python train.py --num_hidden_layers=15 --hidden_size=320 --num_attention_heads=5 --num_key_value_heads=1 --head_dim=64 --intermediate_size=1920 --vocab_size=4096 --hidden_act="gelu" --norm="layernorm" --norm_place="pre" --norm_eps=1e-06 --positions="rope" --rope_theta=47600.0 --rope_fraction=1.0 --qk_norm=false --attn_scale=0.125 --bias="none" --tie_word_embeddings=false --parallel_block=true --init="uniform" --init_std_qkv=0.0249 --init_std_o=0.00454 --init_std_up=0.0249 --init_std_down=0.00454 --optimizer="soap_variant" --learning_rate=0.00442 --lr_mult_up=1.41 --beta1=0.95 --beta2=0.95 --lr_head=0.0101 --max_grad_norm=2.0 --warmup_steps=200 --schedule="wsd" --decay_fraction=0.595 --decay_shape="sqrt" --final_lr_fraction=0.05 --batch_tokens=262144 --max_seq_len=1024 --doc_mask=true --train_tokens=659900000 --max_steps=2518 --dataset="wikipedia_en"
Each number is 128 + 32 x the weight over the matrix's rms, rounded and kept within 0 to 255. Layers, rows and columns count from 0. Numbers have three digits each.

# layer 2 MLP down, 320x1920, rms 0.073, rows 81-253, columns 800-879
163174144102124174103141104102228131104151114107146087126135127134177169115110103218124178135191140112104078126109150159103129119209124137114192105094172103170173128085140106106159124098119174132115168150150187059045123128132114170133113103
125133110136197100165127132166085165113122121139143119060135130146154120127093152068152118186105161095139181157153134101173111113129074130167126120127090154093148065075093147167122133215130113128183128133144097166101135166170137081142140121
119114174080151158128132125217150138109162141093104055096141130105119157095142165100084153151098093130132140135077113134107120176132047135171151174138164127121107150129108111165077125200066151117092170110156114089129149121177128178143101111
102160170150161130124107159176132144120133145102140158135110124162202150090137109150093121069135113117106129045101154160103130115143132141136151123062138056133119116103154101056136110034159153118177151160107053106143132156100094139180155095
145181112167196118121130097139146065168098093172135112073153108137199192093163111160077164168094127163183188132108101183158177141074125128184172153125145107121130158059123138086058142149135167144179189117156153145123148135162102173105094156
129140107137055163157127130158127087173132111143075107191135071186049099180101084149110141160095144164101154100176099091121083193117138138106112146147139115169155148150135078083178082132140179104127169159078079103120090184144089085161067060
106125106069113136099127128129080092119087089083107176118125147098139074098144163083133089159053074137093184148100126105133154153073130144155102144145147150083179168089137145091104126140176118133124128125126131103171160133147101128100085138
161172082165075134158198112148166112087131039144112144107182154197080150095076153160098156157131172127135169129185092111135169088160196108161131097120080148105179112137122169126140112136117127145112161099126141064120144123099122132159124086
132112115088061164204150054089152139081152143153146133142080086140079149120160123093088095087178121088150043145088119155088075170171111068099162129120149096132091135135134063161109147193180126178151131138129109138157111134193157116068070126
142185125157176130157133124072120155177089121143133141142103156157142124131104109113167170104220136109135140155138143137135072152159085077143131113116084175019115164175128151175132120176162099134112130119156080103080135116184124152098104130
178148104134092159105205084097146125115108145151141111141071147109092124119124100207127120116208126119141146158155165178144071121084152148148154132128110151161137131101058054136148132114080104103136119119120109155096152128105142129081124099
126103173110140167115059074103117098106138149118188121160182145070143125157131084067110104149145118143133112131118145141128165143158122077094132152176119145129131177084129134102150146127171177152092076160088120137121097106122144106137109138
123107103127107093128140108181125174085144148120099152102128098094174163099096110157147100099207098106132139085106145118170146115118131089168086090112147145070182093116141134092056160105125161108064115139135158138133106107152106229148154145
138127126148106181102139074101105092102092126151111172133079160197080083076113111184130145164125141049136126137108131115121091127112146146167134175150148088111107112128125144108100107182128153105115113154131158102143087192127174074077144134
209147133062108117100072101076074142128123143105075117139119111120186164104161110104110152148126123105101138157105142133093203107186180073070146138183102075121177087156086161122027141153173166136093110151155133141087105088123178114119201152
149147116133105156120095195118137132109085111157077112141214094152058100211184110037108150120083125176100169116138106098147072120118150086161099131107149118057128132119164113160109139121046157161139136087098163134108153093093149081071140107
142135197150237181153021089148145162129109121100104104108092161165100166099153103128085138078198132165121147131113111218113145104142181140114181101125173126136135143074177093106198155150186147129177202064053124143141132183167184172130159114
159165138187149138088136183096084170070076118129165141128131139069098148146121116051113125063099062120138157158124097144132104122097140164153086132107157073147109081124140080152130082117036138151171160127103111143170185152152105132145087115
172153107125119124134136116098080104122093165114150114114108104157131109109115153104127119152158138133057117165118143101123155188141098116146136135127160138099136088081125116147160158127171110146128155066114126111080113136139118174088098181
158094157199232134080107132116196127152138145156080066071160141144102149171109124196100084114096151128107196121120166170095154134142137152164135093128121170140153184079149113158183203058091099198150221228124110090128137153122178200167171124
105040091147137091136140116140132127151118113135106117125149137170178104135134169157148163124170117120139155156142122179094161116126119119092137175141095131171138149099135167081156120131132138135147106083155152092153054247160118068134127106
138128140092108151115094142156142131159143149095098105118120189102112121136171162097098075169126095074082105153118131167114116106175167125169161111089163091149106134167140139138166119172120123130166137158099145154086090176137096126118161144
166149177156051110110110154115118114105107124150034063166138146175080128142120107135138149146069125115149146095102113155137151175057119142099129167106193140110136106079094148115087198196109093216096166145153201134192068059141122121122124119
112161103157116120131076121110214081096134106146148114080158107147163177186096149134152132073178158079137180129129113131116126124152112099161198160168121158175135127117137141138128090090151179121104085145116154156113121046083130080091126134
135165101131122153139111170187132140147118128110147166083183173134161066197131086094110148156094132148139143138146063142152053148191046100084151091117146108140098085110137126073179118111083104124102121114113109173170128108103153139074160147
127095158064188109123090120142087094107106115099165099090143146213060125107147141119074111096120125168124155129153133140142196129078086089158136165125164180136162158127119145095138101069156137130140108098167140144125152124102072107143143109
104172130116173158165090140155136139167147168114087117105145178165184139141144126110141172160169163166059148188110148155111204069171152144085115125129131044172137094204116112141106055089138167128200134128155116112119116111130181133109208081
165082166154140153093088132173124098149103115131131138127110089153109129078170139106132064157208139128110100108117122114136161145124149151117099163133181137159175179175159150148188113135118247127187099126124123138078140095140103117069119150
163115106070045139080082137170083143188113094166150129092062103129091075111150096142141133143107127155138145129122119099170162128097128133112142173128139164092079207123124132134113132139083124110128142108122153110162184096071161153103146120
131154130137117080112087117098080144091139093123139203106043140079182086060120158093108119153093114111114156184120145117144166173142129135166125174127149147086153140125087118140002134094169169170104100096098156136139153060157104155117134113
127137113072165072152086063097079089200160045085114177147164161158086113126130107125100102138059103154120144117131115149179130109140095122146122105103112099102161101155100123074153150158127157103127121140047117157040103182134174148121089077
122137165143116085096136103104131150146146131197130151115146075120095107162184151137113063136134126110178120071123163090098181141109138102148151115109067095140112118080097170208116119163075116089121159125139157186141125190138123166158132153
063114134157165172105160151047146124094093122137130191135083124153124095168104149106151151182093103133141110151084121126155137103133191110077178127142101135171100121149132140111108160098170103146073129109180149097057091108155157167124170097
157071144150211111196208124184121077103116109226157197123124118123094118140121122081102113163117041067198044152117122095123074140163101144125124108131075141148102132136146190178126160156129122142098135103114192132174066114150133085136099101
189135152118108121143128102156091171161187187171095166226179118223176125143126122125063193167151107100179148111060140119160164123103094117194126141100076106120167150104156129144101140130114113190119114089119106088106126111118155143136157127
086160132129065171163123143088127122156121136151104093102077153063071175090117141147116117125166069112164138087121204124116102184173161134126130152144161148119107136098112087138092111137119137105111089138165121132144149126120172088103172155
099158104135185123159161160127160146068085172158162155154112171047194128124158099140123140131125166115171143112148122112161133117147130158115103127128134116097137147111067159126109123104145174152128183148123164151121138158118147117158126114
160159170112100071156112171154099101068143124126139162143101081120128097095091147160156156144140121127163068143167119085129078116159153160078135136135121136127182093134056150114091110126147105086094095133100178099140147139094057113137142147
134157133157144145168145114141108149127135118062102157119156100118116199107105078138098089127167107132094161179098149180110100137147107125127148110131098088124125101171119148134061105134152157111142082140153179119117147099083108119104117110
121156208175135119152135161151107147137096091193123064058132121089205150045148135110115123085175160154132106134114157166077107110123115090145127101135103081158139078155143141144131133080149098146116178122123144142181137143137125151095114139
166068085121168077182098104079134077172172093135111151105131119108216134139137092165063137156172170153109150164131132150148156136111100134110125125126153155184133182128124143179114139122183174118125168110091173170100101091087132130146121130
148126124112105131102131051145083147142199100130112114125156105121151129109113083135127134119084038091156127108127106115089117128108150169107145110117147082163123091076134122133150126144127127138078161073097123079076133104117129188086105115
093197160134087203147050137139149139147084115157193141122168087092166163194138061091137135171064138134128096164142116094194109168185127090131163163162177115079114137139144120113171153123105112168075152109068154118084188125119091147176063073
139155086071168156178161130091127093086157138076156125125142136129088095169154109176111172145127083109134148090128083147107109098114133091108127069135148139082086119142117065126177154139100118125164148128096140169147123108120164126112144073
129133116228173110161107117200110144125177096124095198103148199125118175184142195114138225181078184130147110082113098094189104112103087148081131155173089164156181177107073097105134131189135070107101188128158042182110126143112020095141121137
115174105177149154130128188176093087150192128101143118148098138120151185096151179187165122147132123114166129150094145065114137120121128061133139086136156118129176077121132109125146057107133096098102089145126130169089096194161115126127176152
117080113146132149087098131152134082129132132145144113032157125126078120095115122202101173194149137131155074142152143103139141181220154123149153159132123092097105103054179090097208167209108146079091123105190120133186129162154124125107119128
178087109157041185215183083072098081144084165123215117100143099108106112132145119121122104144114153117180114140142179092166102101116120129121088114119156172103163131114166162141093126123068089100142170087211174139096086116135136091161108152
100170133133079206138149147059151122170100149138185154175089132086147090122145074109155095075176112152127115104192133148128148182075115110151126101137140166094105153086161161083087145149050169174155077157137131201101160170122072134162112188
198134110186112138138121122120170145135153134152164118156102150110075131165100109167157151110060098146139121128125151174139144102152176198118091128122062112100125131137099145179093151105054180105153149088116088098107135232117182121131129158
100130126130134074097112100162115134111090126105046087160154135178048125142219134122185148184109060060082083148126124093154095135108132061140141155136115138148124089143148115127184188141148167162152111106114149095164142159110161105050126115
082056113144090128165101077117149149117189144141150082123086156097095108152100121133127153115149122162164099171161067123123104114114120130128127158125109165086133146078148155140135163163194099144081111024102138180119158157091156104166144077
177149101084146142093080138141144168158120121140110121205069149086134130158122156148102102213105140118121069115101124134148128122143166095130089139080073173146109101113155149090054153129123134041105097162152102136105117120106067123121134103
103157172074207126099101137162151104191153121101084162140204126156152120167064136088162150153113153100131117108123156118160149086176105123137062172124150088102180129137157112037144169101060175147106194081149163130092101158135073186137145185
159134096027166098131176124092115114090163099127208106113133133185113120188141156075118096117132108133108146125116138122182159090158165125094170115135091082149120114137124153131130125131201159142160143126041092141195138086139187124154135124
101142154084092092123108113143144196104134135131179129092141096141061102150066104073135155113156149101122144132035139095135138125135137096154164101121114156164126110182115092103101145087109139063143090162118130128097141182147092093136191123
111170133110152135086118164170130160134160099131120134132131072137166094133148133055141144128180093122138138060133118142119107158135149113132143102101063177094203051086115119121098078163130224090121106165189150142092187157115091144114115151
142118173152109149101088111127093147079156107115089161162071096155186158117156122148127108116101113121168144123114165130110125113092114113087147140158185088122144137095104065182103067127167141046090124067079149080105129182140094103126140133
085164097093092094128129057153080149093151125112119111162129150208133110109117110117147096165123143115145097131143164104097091068110153086125147138140122187170124070131091115122135143108094236123110182048130112096160078123129128090129120142
182183069118198079102190100118203191130161165152106126137145156180188142155157077140121180170068175181134154128126102140135134116100106123120119109130128149124158123082119077130126110175140171125127170144092115173116055144120150191147125106
139105132071096128098107165174114198194125121084100142159122159098175138139126160168121174141169154144107153167154129141147136157180090126119144130164164129112134144099159165113194127143123161187107244050145121107133088136138126120146137109
111123195142159070141139128166116074171137174150122117118129098135141110097199085145168152118088137183113121094129143125117108153135106127108154091084091151155183100202170066067140132155112103150148198166105101132125125064106156117115137144
063137102179135105121115143076189054045158133131132138142129132106135133104165135080099116100109128122101098131097077123120082098101139173153133119152160106129135163103175105155142167155114151173100179106104174141076144093124044077143116109
082098114111101045171033130170118115138164136102103124107174092106176132145078163137115110170146183120120175180092113092150166146124128171094130086181145131102081160099103042130154136154113117123180172159155152111112136060153102205140160162
119119094187111117108096126109132135123113103123182186128104134103114096146089081147119094115093101162125149096116173173110192123076116125149076123084197118115105089169154201083156160161113101155153139115141129126201109108168194066177124125
139108072094148133183056199187133228130182109108143132179134108155248069155066154124123138165155094163113138149154137147123111112147134147099161096112114096079181188096124136096157113111155157147134117144136129110136154129126125113146190111
154161108147121117085029119136126174108130070108139076184160158111124084108097130132105086153115131107108099055105121075185108146127162171149156097119071077152155132184137093142141082115062150146174192128094114113110153164143121105112155153
171144075129067105062213137116129121074156134116126172179112129177089146081143077065115114103079081127118078102152135153159146136121093131100154131084174100089169117139106111128149102094132093174116096169181073106106078092105169130114117116
125155124100160095118087134103102172157081147162182133154106120128070093139157152129073152134150155136150135087117130120118066070110071106116124156112161117200129098083117132160138145113155158141110113125162071139175163119168005137152118135
171172113152167140137092069124100126119157121126100092117144124172198083120139069051135165155172118152090164158136137072180099142103148102107096145069096103112112139100097144147179178168131140140211118109189109100222082134107186102160102159
089172104201135164114165107088107124160151161140165093164188120195112103126162150211132118074164082112113173174142142138108131117108105186187162107162147104149126056073113140105165148174079179076098103134127104102155164147130081159106083127
113095086184093102120117149128100113104112099117136139081166084170125139125157181133129136075148109090141126130056114095168169082140103143137138097156091080156115123136106173139196121077106113124103137144105094108130129143158102061076134154
137158116117125131139060120143212111097155091175074172146148158166140105100138077087157147108153080103143114133152122088096079162095110102110118146131096134156155124124113133154077089163086191080144182164054109188073135129141045092129132140
093122111063118111160149108170060188178118129110178123132108136046095120098136148138132131141101117119111144115086127125147120122140136105169102156092128121069164162090089117122166069081126078173104143157130132150196147136118064096136058131
164118097150156156123163164087150052175118154164140137130058172111168161123104178181090111118163176118170102138140115133057154123142118108123132154164143103152091108129123128189139117106119091133130178099151083146115140062113072154105083095
183120150122170090080103111106124149149127143105128154130129137084072162121152169191156137161088147165173108166118085116208105151179151089137093122076142105140109175120120140134137099170107123118182097109079133096171127162119104122103131088
077102161150109076099120112150145079136135095147100177112106095186130153146135156171115115156134097159146130096162109059126168098132117195117088119139171131125049112135171152176134104137057112170132074159141163152133106161124129100101137139
053147163117087145103113116107122144113135111133104170119152131187142156155120158111098067116095155102094136075136133091100158179143161104140110162101085108124136087243119137180113152086138060131128064151124137198113103117113118116157138133
101090128183159080123173153171118093095079141134186171126152139093108147147074140168115126076039127111103178136133122151138057123161096149195137097084110143154143130107147143116159124170182108156144166057131143178100109144142136136075070127
158028163159188141201163112089136162146095120168082132125103154128162152125117123115163102176157168156091096186123112148152189049116130058165116127140156116151174106081104176164191163172159123144217169152060129157099086165185160171142123165
114171101174146182151151076117157166166122123132172095159114114153149111135158195140114112136159102126089088127108124143109058071179142157143206136090176100098123193110135164100146134137115163166111162163094140092109084127142027162118139142
113155158113223094155147116090141139137143111171141099073173146102183139156135116111123125120112154144108061175121124107165099099142146117156140126158091187145129130142109082082129098162161072128111150122161085074131102113132087147098154132
165139084121099180087152086117146137123110138129187189126139121129146098186168094086156080178095149167113169182130099108143146152143116125155083150160128170115147167109124129125203136145085185094147136124053128176134102127109084183143122086
077141122153087116150150139111180108153117178083101123180181126061135124150116113112175122116172133118147154076127153088075086148153089088156114094118131119127139118070156111090143095085095142143125131102176066115133147138178151215093138133
150115125105147148123183101133123103117095181084088151150120088178120153110135089136071107148091109151184181177171167137088086116119024090154128120133078142179105102069161153132106116089120156121161104130173142130113134097087136171119073094
179131147149212107137155107162097125099104111171115142075193189125199135095059165121061075144143051119129110067127120141172077168166067144135100073095057167073122164087171148121104141100149118167155111091111109125198144147148165203139100141
141121150131098154146094144131139109122118145120127082142157107090106116105082122114143146123103153141116142168180096170167163147089235118095076104129086149112147202150190130075153103106117152135137173116109101093116134171169166140151141104
090087164107103125118097184165117180194047129136140120158089136120147145154153145149094116129143110137118134081161122120130124142102141123111122103153149096091100104160104165131141161134216075112098120138137101082126163103162126150171206137
120093099117142122047109118115147154090128142068126110129099138122047135085062170062095160143126109157117154088145083199135105109134139152168190172085128111139126070151128191132137149127179089163142102149132146158187128155134139135172155200
125171156112122129111117133103113167175144132102159127156112110126167157114152149173157120147149140071107084128124123120128174127106151117123125140079141122147139112156088085113144090132116125080120089071153138122104142141107114129165169128
178075213158083116136110163116105096132141172093161108126200113121093107091064147127185118120144159105091136066158130190112253123140098142147127139160168158247092170154148159178127143162190098132116133125127087092076162068185158139181220162
132140112139111139157118116122096136205156136122141139144099152119129137121056136156140153148141160167118030115177144086117155129097146123108102172115131055081079156156097134207130093136081102077140127163133121092081163163135208174132146096
175149114089142117095117164149161145181098156154082186131100168184105051113141153135130155114178096120149099096155167094113134161103183118137158115087164152109115117092120023136138120131091169141093111140125112124151093153127146105087166105
127178133147179093112111128107122122138115129132132138091204116154091097092098121135131128088044153154135134149104112088110109125148154139144116095129154111093117144122116145129153095119107098146142077163106110170076145111110139150087133122
114194122098107129112113164084142126169122148129114116115138120085216098148144131149113102104165155110043136161169105142108076130144185130120136129105149134161085152145165104083138120152166109146115116090130183119078108123149044081077107108
073145113119021126120145141210165102155128114046141107119141146108191130113127130183087114108137107144148130122121126147134080192134161114150086136164127108094102106136121158123184115139069120094119095154076157131140099148119153148095111101
147137063135104160152126114087124153155132111092127126122136160174102105129126085080104127111149098189104138104110116142118073098174076196179085158109125070145094057097122112102044133042115151142042109180158172062190151148109113143154091152
121111110120129091115084137129065136149159078128115117046102173111103127107063115087119144140103148116162173171109068111096107117118159135100190122150199111163145143124193148080143157097069148154114157157136163090133121101085105129130122147
083140147161136175136083093082118137113156136166138150139166166131126142110108124137101179126123142173079140137121109162101128121156201105134181126100144180119122154135103095122132094155139123129171114056081127129171103117150111138182115098
115159139153127132085101101178130129126120096158207208111159139101149093111129132137066132064075183122152133048083116107133124114137077099174109147130110070141067088120133137121113134133111134162167137131132174142106163090167154135159163160
113100116078062164123138112117124178091143122182158120130124143156147142168141111136142079123159148133103175099140158109113075139059130101198096101126148067140115190089099147157169129118126165125111105152074134105112119129106065174135139119
164094066143116064090184139145136155063112132228137146122121110143080216110124102103141168158139156095153102148160128129086117119110059143115184123137117148089103126093106170134140124146162099154166168176086122081183106182092112144115115099
158167153143122074148149148171142188099072172154112094102108157053154135071152111145190098135164160180129144185135143141155126129161156097171102125131161107107119115098158135111134163113158115169169178135171112118128085127127107147142075126
160134159151197100172064182101178179169148116132166132164139074132153108127160124080075099080150110121108110172131155108124125142152139078053163096137156152103132147188141102117015137166165155105056101102163110108112097110116201104118205132
119052189089147136152096196176141142158127147129113079106189087039143128112135057109128086155101160174149093084176098152130133126113057155130096152123152165171183196101118157124189126073111138140180127117115090147101142171087177132108099162
140146125113130095128144121168102168109152175191095108196096170069195094081122141089109145079092124059146097120121090082148127170089157130113249127139150147164118167085164060127160092120136122145137170101099133077164143078108154065089157087
133157200146136187148155140142168131075075069143046131127165113108092113180143115152114082152113154139194124130137151147108121130134156122199199109131214150172148157176122119135082109145148151153058074102135129145077094095117091092085163141
079169117187069092134157150130157128099093136099126127130078146164105125086070089112131077153159082130106122167117142137118075125139064136145156137156173116158163126124150107108115159179133104100100104155090132051146131126157155119112194126
142120135135176103109116134079143136113130163123065144098124090169127153137063120117113099111154129137122160067136133148163093069155207143182130146088139104093097127080173110084100092102197145150160134090126147116124143153145102141143087115
132077125144075142139131122167177140153093110148161098134155077152142154102079118172108091112188150129136116131161149136087142156130108117111153138150157125181134199120137106147116150158174113119122133113121171089110087112143101121074153141
099148118057225176165094141120128139133148084127145081138153122078158152160121121120118147135128110121135127154180134122111139124120113193153108102174119138120129153122143066177110093137143200123149151085133184141105129123151158172143110189
096122144117132096105118101106125159181175134145084117130079074089088139124064132113101102180080134170111128129138135133117212131075101138164171101130089096077128170113116112187119133159175143107115199163153102132139107094121126111177094094
145172085145109114095163146084150150121137111180079080090090129097078129129141064111125094122108154179096092123148116114117111115102070107162127168180120137119118143142113133075105128163041129157091116106157093109159177129138114195012150100
020190102181090135101114070141206140110163083095155142132124144112152074187187147129133100084172158093087128150153191169104159232134149140093110150135093104129149146116217152148157114123193116156126156130126090102178098118131184118107121164
098109124103162133181113124136145134130139130103135130106127168142131156077155146142164143218092093146171144101175143145152091140116135131146103056178115119071140187126114140150112116164133119154135125141155063189133165172122120149114180104
085138131089096174140142108138119131194122150103090092142082118138121136156113134130100118150145153097129135105137140105065094121043165158135115145067184140128127089109122175097195192112156142093126081119160105141165081129097087115115170152
111119162151087096095143130122115170200118130178120093147127136143192118167093185154138090160144123124068127155147124175148079149171140064111159142113126082168145086136096102176127106159095196064131187182060095116103060148162112186098123122
108099158093075133138152130091157103127113090119132145134136113129072079075162174106107124176148203114153169234116105098125167125076149110114235184088107152116088155120117092147122184139129148123202180160126110115098123119147140090099117130
181140184127043120127077094095099140101144135157149125080130160115130131102104106123126108119134135148158132079127123078138172138105177106156099092175173152123139114175076141113190139181152167122143161110116109208087100127124153106105093151
110123139072173125152143094178104135132122098153194157093134147184196080135121133068118201080173142152154123089167090115155086166154165162145119152114120084153163123136140169096091120104160193115087160092178146104164137155202148125159169123
089132101191127108127115111133126115161157102105118190104154157077078177123075078113080139190142123201095118164115147196134120151109148171132081128071102091132159026102153093177105108132131142150112113123078164146115086116141087115165089153
113126148095128133077185088154186205099089145180127191153168177088072125094105199088138137156109065130140129151128182151129062120169147126134196147136183192167089105148211102157110161151126169129072114110131074148093134173058105135109047120
197128115138141109115150143122167143099167184112087186105120117189186124105145112081106154125174116128168170169169160108085116119135104128125158142146149098097141124150153080128077135192115153148049139148195128106117150154131118122101102133
093071101157134132146106153112172097130132107134142152110170105066128132146109128146143088165068091151124125122128144102146137055091154184148120122090118185226085131169103126068220134092127118144124112181086152112101120085126164156144183160
152108164205163119142101162144101116100130127084074065106092082096128144151106116129120129122064129127099065127073150142121082100151116143120060119044155118122137056146116123124082137126129083132190095111161087126152114107090128116143100174
125111121078169147158142115123157174095116144085094192096131146149149104105203130145119117187186109181137103143116093131158115151122179131097153153165098112172102116162157128073136161147176231159129147117120116141163111071180142114129117124
119056100171150148121145139052144096127133146083098081144148108089137103090130165133136108134124110104156068151101161107104147169142094132135184105102142129120086094080147148136178133139080082154158113130166133119170098129125140126120113090
122134182183161093194071073136182166133204149171121137137105210175085119152094105175131087069168071196162110154148170118179062183143072101127092129148102120207155194188101200096195181149181128159175125057133089092160163140105111147100086088
045130150099196180167098170092114177186182073160174163143058119077116134102089144157120110141200067141115167171167067137128124093086126101127126124129115105228110103152162123085148200134148074118139153102211166093111127141153093114184148161
165140109073158147128098198065106156129106078077118161162071158155154147112083127148171156194119176111168099151105176144137114121088108160155067142121170234102145131073107127108140157172159060180108111115145098106102129190092050139153139161
121053158079140109105089155130153198140106122150152090126142165142161114137154106078163056167092137108121140103134115187096115133122146106142081156115082101160151124182150179179152146122130152124092096096179078131119181084160096140053121114
108228150047129143096100146194110128176098081131118103127151125096146137151095134183156084088121125062130115182150119132122162116155154130144135145122122226075134104145120165171128138098097127142133057128137111103125162104125115170084178106
104098113117154172131141164142135075113153157168103087126124143120106155165125125205114086117066136170146134140089117122137130132094130079117137147163131095102119114155079106155135135133143068152137137178103110155169165140095150098112141121
157134142122218045073116134139143090102147139098085152066099113136142111133106128182101171095166168201108131142143127096170096146175124098116107135112129123121089185130152092083123140100125143153211097175136106144104096150078142153126153137
152050165133158176114202109176181157106070200121100122119131084132064167139129119080116110043160152122122109141096180169172104161094089120100121139124097132132122177139148155141136140148165169112090134167137088171136116151123130144117171154
144115059110134067089154145082149088144121118177168048096195132127194130170145157173124099110108156155141183083158122096129205135129091144132092167159103195155159158111075129115157145127101087115104088131053096150089094155138072104150111154
118123142129107100116105103189119107094133095119111178128095143141105100127105137155184090231127167124122109151149108114124134151149136160200096075147154119073192150117113164109053104153080116115171081123148108177136133136141074124163128153
076136130161082122126177141140129189139121063113153114145135142094137147150130095175107090165109156154133159114143055048153140100119127121159077100145134047146113104137111088201175089110152112120130173171217094139139098132135152063156152129
200130151140196102131109134073062112143140080121189101126171096099098176132148031181160106163155084163150070108135097129142165164125081057149118155141150135112113150095167188141197139190039147117138101139128158091151096185157109114132133079
084120131191067102107148104130103099121134117072215165057100121171156170141089119110091145111145144092189181115125146162171212137152157048143140157122165055107134106115054180063166156054102085105136140119153098137174127129188169131125113083
102084081150102135141146180160112127189149128119150121092147129096167145155177110145181114141132135136158092183163158158130080136129106183152130121131165077124103095147118119178056150162043093160141095114179168239140120153090104127084186152
040067145123164158124119079076105122136128129091070094147055152178173127073143110088152133114178135123159127099171101149161103145155097087131114167101124147170086067093127130146129128114180165180140143172116060087171090101064135130105126168
104112094150190117176175091178086172157102132159022129163129109063124143137172137143138122169161115157148067130133123168120126096110116104110137147142153153132115127138130144181159110181106165133115109144115171070138107139129070143177148169
110094143175151148143111180145090162180132109167116113125130123163140127121087136153093103119164113126146124139107138083172140156125080098109082084148084174104130118159131087081116167124136116158109209109155154139112108110205119121155229122
152075119143160098118138111113177167098155086152120144117080154145093101100212126142102188125135109094152192153124103108167138146104173100108092203146165131094122157096159116180086133118140138170122114146117150125130099113141125147089068109
083123150173132172163051073139144085098152148137128184089127165092093058107155186147113125116139143148114119167155174127142108063086086119110131140148145130158115150111123058187165122116086092107112179113090168109116149143112130132140111134
130130151178098215126103153094112069145131122194111123133132125104134126112128097124125100081177119112078089146152152091153198106125096127111102111142186050104100138155154153148132133148094075099118187132134109142133155088088188066128124163
133160135157123160090133116144062105121138187155107077088110088118094119099096059183200179196139152121071148139149103133174119140186144122125120137145129099100116102150112112153133097117092077166099086157138160128132051157087088130106121162
173142115083175133212085197102112074176094113106109083074117132141076121118104099085165110104154193147116171169121109145158094157073153114143121086099125209146093138130175090153229132111159181161228095113114188107144141162100100103107160159
120163162182123137154095101144160098109135141137124123143228109162170125198127141188114141153135106158118152083143133131135081088066121163115118158118113159118103221097107124100158122132109125133146110147121097147134139112123063159145192133
150156094162138091111138136114091040118172160122142192084162121085161163104114134102165111140101096103157108172127126147079125138115085155166128136126122152132107115153200145190189130124066109130188092187100107074138146150132096119211130141
125127145154075147140153117089142095109180162189129100126174138096191123052176135082077099103069114149096077166148141169180224128180133134162155165134125219169179124131092145095200128135100103140123141101114071099138128157129117104113142160
071119104140183110102098126126118114096113091168076097190095165120055108131131152152111147127118152133132116161159125129157126098128105129126076072120130123123098153100095098166104073095090160062103121118000140152135136067123092160106091130
103094156132099123116171164166138126134089159154113077107133096101212157122079146159135182141202129140135101171118151107145116138184086188167131122152097102138133144116127152124184114114152172121106100125168118131071169103139169094151138131
091151114116066080139122151124157135138062146126161084128134076096096117157132106090105122136148082070143134112102166055129143126131134132098175110128103144092142087124075142119093146085172091178071053112104112129145180084151145126144106122
125164166133162156152140110160138127132113139150137122117131101150078162142093127104153061128158135133185153121098137109125145095136164106096133132133123129109132072131118092098122101077148166124118150105117171152082133075164177168157114140
075138099166100093106108114149126120123129131140116113159152151200139147135094071099141081153138173085117158146129113124126171179107119084104098124087141114092083096151115095164106076151061086128132093096095116112161116092131113174065092169
132142113113151130143129097147162096159122119110107200168148100161083113144071113128121134163144039126124092172172091090178092126177102087153090141161173148121137068049102119074182158141129143156142147101152075208128189159144078130152096108
134182085143131140101140114081158081126071131095120138118122094207163093167093135113157113190164173166166089130092055133125121144116147160151128144139097107170142073132084126136057126138093115110083138085140149089140100109144150091101142156
163145155184077110106127149160110123075105162141137114184094117179124110130116107082099141088138138101145126157140140121107052103105121128139108202160117108101138180114111129095131190155081127111158073173094133117087136053126089061147116113
085140146107126125106147186190154094159132131105104114129151111140101163190112142125104126122149198106112144150097089174157168150114153139115060173143127142166128094117152133116141110190156116127058167128106149118075124137160146118186113151
140143147122098064116164077178181148123122059122087119132133112129148130127088163072127137143150143161195105150058108071098132142149095146058077128131178179161100113160118183111122141112144083113142111076116103119105086172080071066139123118
199125121094135140092096168180120075116173141070111157151085128161087164189127108138123164135131137139153181101145103169129122074123133170181108116122164040153061172129123133171125175096123178091141121130163128104162158149088106152153121160
072128106130079134094077115177130158167116109145090154139145131168108163132098132145177135167150116115132142094144137133088133130132084142123113136100102127101129134105178097187156157145115150144116147138156110087065147089130096136125177158
055137121128152126150115109125162115121178100090146058154122105153128113127170130113115128123172136087157160153195165149102165157174170135160157133119194114056180161089112163084130124155118147130093145097084125086167104156140098151088155138
174184058136082136150134130124095195205127153106120150127118155151128076123158187093085128170139174079130144150109198180141127158146140080141100157144116066096133149123128153126104125116122166143167111087157116147126121175149168100179094112
164142088052108136141073137151138148171126141188112116147118139136035117130194100153141095132065129112165243125118178099130174163122101192112145143155156141130144145140189122148151070121166153131110113124136112123113138142148173107128100119
165103163080114129150128167144166149170092179183095122135096126146124131122123100089154124084155141134095137089132132097121148188121139060151111109152105165062117129136152143109145132167164139127119121136115152136122128154086204112101143127
164115143155136060119162131126125118173081143100137157224135113070124097112027129088108095123181102117107114129094140130153132167107135172187142134106169148118090155135147164111197164074112140117107169142106159092059105126141107191135101115
117108121072119144118148166125187085145094147140112143110118151167167145123168099191148180137073135166104151075130103111105086139042161117104111138139084112129158138115154099079119165106096131110097142143106138124141157112168174146185099075
119126142182122109129123122155099146152181086112123116089143122126119113132138134149124112131141120139091121085081199150104152087172089135149108173130090177141078051118152152110175118180127136092142166176222071104115123151146125135179142124
123127150163145110092140129053148127127104042162153090110114115099100134197116099142151141098097176135099108148171143105201149128154121127122107139104115175167151089070147133135201114119150088126078134167146151115049123152079148130144091103
105104165138103110162097146108125086117172168116078119128157161133174139161059105101080115103189119123097093099140125090145107193096086089145117126132110149091155131152144092146069121187140143126097109162138153136104158178133083167102100135